{"head_dim": 64, "init": "normal", "init_std_up": 0.024, "train_tokens": 223500000}
Each number is 128 + 32 x the weight over its row's rms, rounded and kept within 0 to 255. Layers, rows and columns count from 0. The size above them is the row's rms in percent of the matrix's.

# layer 12 MLP down, 128x512, rms 0.114, rows 51-75, columns 128-255
size [ 94  92 100 101 104  96  99  86 101  97  96  92  94 103 109  93  90  98 101 102  98  96  96  89  95]
[[133 143 162 116 109 137  69 122 108 150 108  81 151 114 118 122  94 117 135  98 111 111 173 108 115 130  89  92 107 131 122 139  99 123 112  85 123 139  90  63 158 160 105 118 136 176 134  83 187 101  69  56 113 123  82 110 111 164 150  64 120 162 137 124 157 135 127 148 153 185 147 169 177 155 114 151 167  89 151  84 162 149 140  84 127  87 198 135 132 125 132  33 113 154 149 149 122 116 165 162 154 136 148 146 137  97 125  62 124  88 104 135 158 122 110 183 129 165 129  76 115 114  94 135 170 102 142 160]
 [159 151  98 102 124  90 106 144 105 140 143 179 216 140 154 146  78 170 111 114 148  99 118 140 167 117  85 159 118 136  83 145 155 145 165 103 117 104 147 139 128 185  94 125 145  82 129 178 175 154 102  26 104 147 175 154 118 149 141 144 113  66 146 142 102 129 179 175 107 149 119 104 139 118 115 168  69  74 170 133  48 123 165 143 151 147  97 105 135 105 119 127 146 117 103  80 144 168  96 135  95 124 147 145 109 142 132 110 141 150  96 116  88 169 106  84  59  88 110 134 165 122 120 199  98 145 150  64]
 [ 97 112 169 135 145 135 100 129  98 120 129 169 131 116 137  86 144  79  81  61 113  92  71 115 111 151 130 137  79 100  91 155 136 137 132 144 139 138 155 129  99 160  87 155 132 219 121  95  44 158 135 133 148 156  68 127 152 129 103 159  97 153 155 109 147 136 180 130 142  49 108 178 116 236 125  81 116  89  84 138 154 170 104  75 156 199  65 123 154 166 125 114 110 147 124  83 111 158 102 166 134  65 205  80 111 132 118 114 113 118  99 148 145 201 142  94 128 196 112  75  98  90 135 154  42 145 125 120]
 [116 113 124 125 107 145 143 101 107 161 101 204 147 118 154  94 134 108 123 191 114 178 123 163 124 143 179 176 124  89  98 135 135 134 111 116 130 145 166  99 120  93 132  94 142 129 103  76  61 149 169  55 163 112 162  78 137 187 109 160 143  86 166 126  73 108 146  79 148 133 162 137 134  72 163 105 132  96 138 193 207 111 159 121 118 123  84 156  85  91  85 143 142 118 140 114 160 125  93 151 174 162 173 122 130 133  91 148 158 142 185  94 142  80 154 187 133 116 183 153 102  41 183 116 119  97 179 135]
 [132 142 149 155 139 156 115 149  99 133  84  99 151 122 104  88 172 124 121 130 105 125 128 155 102 177 139 103 125 148 124 100 121 137 118 143  85 113 101 102 102 123 190 124 126 134 105 124 115 139  75  82 186 124  93 138 171 104  79  99 168  53 131 144 149 139 154 117  95 139 112 160 141 104 137 255 110 211 148  75  94  89 162 118 151 159 150 117 138 127 125  60 142 146  60 173 137 138 105 126 157 147 126 115 147 125 126 155 167 176 123 125 204 102 107 155 145  99 166 154 123 112 170 162 137 121 102  76]
 [ 65 111 154 132 115  96 137 169  85  85 134 154 131 175 152 167 143 110 160 161 106 138 119 111 120 135 136 111  77 101 164 106 133 138 114 139  95 100 167 110 130 176 170 120 108 140  74  71  87  99  94 185 147 128 131 167 139 159 138  93 152 123 148 147 109 164 115 111 193 138 171 139  90 154 161 144 103 154 113 150 132 140 109 106  91  93 159 120  86  95 115 145  96 157 140 158 124 142 125  53 146 117 111  86 176 149 106  98 205  85  87 125 140 115  97 126 151 110 126 118  95  80  96  99  90 112 123 186]
 [ 74 178 163  75 101 105  55  94 118 127 114 117  97 131  82 126  76 219 137 146  98 127 126  53 143 140 168 106 128 124 145 133  94 147 122  80 153 132 117 167  90 166 147 199 130 113 137 172  88 160 200 214  62 103 170 133 135 112  87 134 124 104 110 156 128 103 104 167 145 110 159 132 157  92 113 169 137 112 178 118 151 194 102 101 119 119 106 175 156 156 131 150 134 176 121  96 118  97 162 102  64 122 114 164 165  82 106  90 193 152 131 117  99 153 232 156  83 154 124 133  95 117 104 182  85  91 114 121]
 [127 159 126 113 124  85 133  99 148 135 161 171 140 140 112 132 107 129 105 141 151 212 147 111 119 115 111 123 107 188  97 152 126  85 158  85 141 154 120 151 115  48 132  86  94  85 101 150 114 149 136 190 103 184 136  88 119 160 134  96 106 129 130 150 100  87 119 138 146 150 110  98 135  87 165 106  84  96 121  88  96 137 105 101 122 146  85  98 121 119  79 117 146 123 198 181 126  81 174 116 122 169 142 126 132 109 144 170 119 181 136  95  83  63 121 138 162 168 128 107 127 141 129 106  93 116  50 122]
 [114 139  80 143 116 179 117 142 136 108 165  82 134 105 145 157 123 135 171 152  80  89  76 196 144 204 156 150  95 178 128 157 125 174 159 112 116 107 134 145  89 169 124 170 155 180 189 211 122 216 128 127 144 176 170 128 117 186 123 117  92 159 180 136 155  85 167 141 124 123 120 121 198 131 125 206 153 190 104 100 159  89 143 139 133 123 102 136 138 146 185 163 170 133 157 154 143  92  99 137 165 119 126 104 148 125 113 108 128 155 130 131 162 118 162 156  57  61 156  63 105 166 147 204 134 129 137 119]
 [112 152 179 131 121  87 110 141 183 130 124 154 210 148 153 100 119 147 111 104 131 120 138 118 126 120 142 141  96  66 125 140  82 114 102 141 143 101  91 145 109 107 177 158 171 107  96 138 155 162 187 137  93 134 119 133 149 161 147 154 192 123  80 113 123 170  54 105 156 177  96 159 153 173 116  61 125 112 116 121 140 128 131 157 140 139 184 189 133 152 109 159 110 177 134  77 139 127 125 135 102 143  86 139  97 112  89 183 176 133  79  94 104 119 126 122 131 133  91 144 159 100 132 184 147 141 166 139]
 [165  93  91 113 141 234 120 139 120 116  97 104 177 131  93 100 131 120 148 138 155 118 118 119  95 124  74 105 102 130 135  86  81 157 198 209 131  54 113 126 146 115 133 114 151 151 164 112 159 120 152 159 147 174 138 189 115 114 112  98 136 129  89 120 164 140 106  83 123 154 151 112 110 116 121  31 147 114 103 164 156 161 108  76 128 126 146 118 129 137 155 171 137  94 114 106 109  87 151  72 129 123 110 103 137 134 121  87 152 165 159 123 162 164 103 122 154 130 107 172 146 170 137 152 207 127 186 107]
 [130 123 206 148 138  89 139  96 146 145 112 167 147 103 112 142  94 117  97 160 126 111 208 148 113 130 134 156 113 107 184  72 163 127  97 172 108  98 167 125  89 166 155  93 152 137  60  93 101 120 155 107 142 113 113 123 112 120  92 199 104  98 138 122 117  73 158 151 125  68 108  96 197 144 103 116 104 176 154 106 134  93 165 133 129 161 124  55 158  80 164 135  50 182  99 105  86 132 148 101 145 154 180 145 123 122 145 126 123 145 138 120 143 116  80 109  84  57  99 112 145 133  85 143 101 158 144 174]
 [136 123  84 144  65 178  99 159 123 167  94 139 144 145 162 109 122 127 158 152 116 134  94 124 112 161 148 130  97  85 104  87 130 127  51 118  52 144 114  78  90 168 154 155  92  91 164 107 131 104  61 119 140 136 125 118 154 118 138 133 125 138 201 157 165  87  36 255 111  62 133 165 123  96  30  76  80 182 127 197  97 126 137 121 101 130 128 182 115 130 130  98 127 140 151 158 151 119 108 126 143  81 134 127 113 130  97 161 109 134  48 162 128 193 140 138 174 166 136 109  47  98 117 123  95 184 135 118]
 [150 147 170 184  92  91 137 112 172 118 126 117 105 145 106 135 145 144 101 101  92 123 136 125 126 164 112  77  94 197 205  83  81 114 149 106 155 126 153 159 134 125 173 112 133  88  92 158 143 108 115 138 138 181 146 127 140 136 175 127 178 137 101 140 146 121  97 122 141 161 141 134 150 155 157  99 102 192 135 100  89 161 132 144 108 136 109 179 112 147 167 118 121 126 103 103 146 125 132 139 128 143 109 114 174 119 191 138  91 134 167 138 117  86 119 143 194 119 172 171 204 153 139 123 158  92 104 141]
 [160 149 135 164 122 151 111 123  96 183 117 129 130 135 156 140 150 100 135 170 145 186  98 126  93 163 114 124 108 100 116  97 104 115 129 135 163  91 157 105 134 126 167 133 117 137  90 120 168 164 108 142 124  90 156 117 159 157 138 158 130 141 123 123 142 155 158 134 160  77 139 154 105 137 117 153 213 150 138 109 158 105 124 173 153 172  58 140  91 135 140 144 171 160 139 130  85 148 112 120 118 122 140 139 173 169 154  66 108  84 203 111 148 138 180 133 149 160 117 126 134 137 111 110 184 102 117  97]
 [119 128 148 138  69 113 102 144 126 115 154 127 119 114  99 156  50 106 159 130 139  73 142 102 146  71  83 114 119 141 156 185 127 127 139  91 178 150 112 138  97  89 142 114 144  91 155 143 139  91 104  97 108 138 133 108 141  69 129 143 139 123 117 136 190 131 149 102 162 136 147 158  93 158 162 173 120  95 140 186  61 161 142  98 102  77 129 116 151 173 147 156 131 169 149 188 114 146 143 136  86 122 164  90 107  67 140 148 131  90 142  98 144 107 136 149 125 139 164 121 148 147  76 197 130 121 146 110]
 [133 115 195 117 144 117 144 138 150 110 144 116  97 183 122 124 129  78 120 136 186 160  98  99 137 121 132 158  45 116 118 125  97 129 135 178  91 145 158 186 136 106 132 100 145 121 113 165 118 177 142 214 120 145 111 138  93 119 174 126  85 180 102  86  80 129 137 160 120 147 110  68  94 126  93 168 111 100 131 147 123  93 114 146 132 128 140 152 177 162 135  73 117  84 154 116  51 137 141 117 102 145 192 165 142 164 108 152 123 140 117 149 106  95 189 109 106 142 104 110 138 115 127 120 103 138 147 153]
 [137 110 156 143  78 109 145 152 194 181  99  92 110 209 159 152 171 119 151 132  95 178 135 145 114 164 169  99 119 174 110  91  67 109 150 107 130  86 188 135 129  78 147 125 167  74 168 129 122  75  75 135  95 107 144 103  84 174 150 116 169 131 113 126 141 157  76 225 140 185 217 164 162 135  85 108 140  70 114 118 168 154 132 199 133  82 125 109 106 151 158 135 133 137 132 162 104 142 107 116 128 103 106  79 112   9  94 179 146 165  95 178 193 140 132  84 125 175 102 200 121 158 151 150 152 135 134 171]
 [154 157 205 101 177 115  91 132 156  72 104 103 235 116 140 130 136  96 120 176 146 130 157 118 136 195 145 181 182 132  93 160 112 132 115 124 119 118 132 120  78 136 107 191 109  96 151 134  84 119 102 132  90  78 153 131 130 145 128 110 148 148 137 152  77 129 164 159 130 108  59 173 171  93 119 165 117  89 136 103 146  86  58 134 184 130  98  52 144 138 109 103 107 157 133 130 126 148 146 134 158 112 182 141  99 120 104 150 127  89  65  88 154 133 168 113 152 101 119 141 175  91 138 115 116 101 158 126]
 [131 127 104 165 109  73 132 171 145 120  92  59 132 162  85 182 146 171 126 121  73  76 148 122 102 136  72 101  58 103 157 169 137 179 119  55 100  58 113 118 126 133  66 141 137 123 146 128 111 143  40  63  85 109 115 157 138 114 155 123 125 144 140 134 113 135 121 117  80 129  94 103 189 137 152 110 136 172 150 139 168  78 109 123 113 113 204 151  96 101 145 156 118 105 172 135 104 146 120 142 155 143 126 103 157 131 172  73 142 122 125 158 124 150 130 134 126  67 119 133 110 125 129 124 164 127 119 136]
 [135 119 132 115 140 116 148 120 171 208  55 122 142  47  95 151  90 100 178 121 136 118 131 108  87 182 113 104  70 129 120 112  60  88 126 159 154 143 130 141 161 180 113 130 115  99 117 113 158 134 127 117 134 112 120  96 116 111 184 112 149 175  97 112 103  81  96 125 151 122 115 122 193 138  86 144 127 158 200 130  98 129  95 158 135 116 133 107 137  74 155 119 112 149  31 202  73 136 142 107 115 133  96 106 146 152 102 160 120 143 119 110 167 134 127 159 133 136 131 134 125 138  64 119 144  76 137  95]
 [132 125 133 191 123 155 150 131 126 141 119  99 102 148 122  66 100 180 109 112 137 136 172  43  90  78 126 176 116 158 101 122 137 110 123 101 119  86  97 121 151 158 143 139 148 142 137 101 122 112 126 192 103 156 116 140 164 110 122  93 154  93 133 145 130 153 149 133  57  90  97 144 187 187 147  74 121 157 117 152  56 188 140  87 167 111  80 122 126  72 134 113 172 154 157 148 133 149  82 150 181  86 113 128 102  53 103 131  85 159 122 162  53  96  62 156 149 164 140 127 151 125 108 136 161 174 134  75]
 [161  98 137 105 158 181 124 140  89  70 147  77  12 117  77 116  91 148  82 117 217 107 167 105 101  64 138 130 135 100  90 114 141 155  79  98 112 115 121 170  94  85 153 145 144 108 114 162 182  97 136 202  87 127  80 109 166 124  97 134 138  80 135  91 100 156 102  58 100  84 130 140 117 105 128 190 136 110 111 139 100 147 108 198 115 130 162 123 143 175 156 159 160 113 146  93 178 184  90 125 112 117 116 128 111  87 112 148  53 139 152 109 101  86  88 134 162 124 137 114  95 229 118 158 144 139  92 160]
 [150 169 159 119 214 114 141 119 137  92 194 125  73 160 124 110 103  87 120 104  61 119 138 119 129  68  37  95 170 140 139 132 165 123 169 127  95 148 146 113 119  70  65 103 140 130 118  73 113 167 135  91 123 101 104 104  77 148 124 127  92 151 185 142 115 101 131 114 114 117 105 118 201 153 108 124 111  47 105  93 113 147 166  97 129  65  69  61  93  90 152 135 109 103 136 138 107 161 131 142 142 131 163 133 163 133  83 155 130  91 165 191  79 128  85 103 122 108 169 150  65 107 132 114 119  87  98 116]
 [145  85 125 169 211 137  94 131 133  87 155 156 158 137 143 139 136 136 126  80 160  87 172 144 141 122 110 135 128 143 112 174 107 118 121 112 149 146 118 144 121 140 105 172 113 147 148 125 148 153 153  67 104 179 125 134 100 120  98  88  62  84 146 157 163 128 150 101 134  74 165 182 135 101 164 122 110 127 125 103  99 121  94 167  87 133 167 144 112 119 131  78 132 171 111 203 121 154 141 125 117 117  86 170 174 169 140 125 119 141 184 108 127 159 107 149 140 183 187 108 131 173 161 169 103 130 131  83]]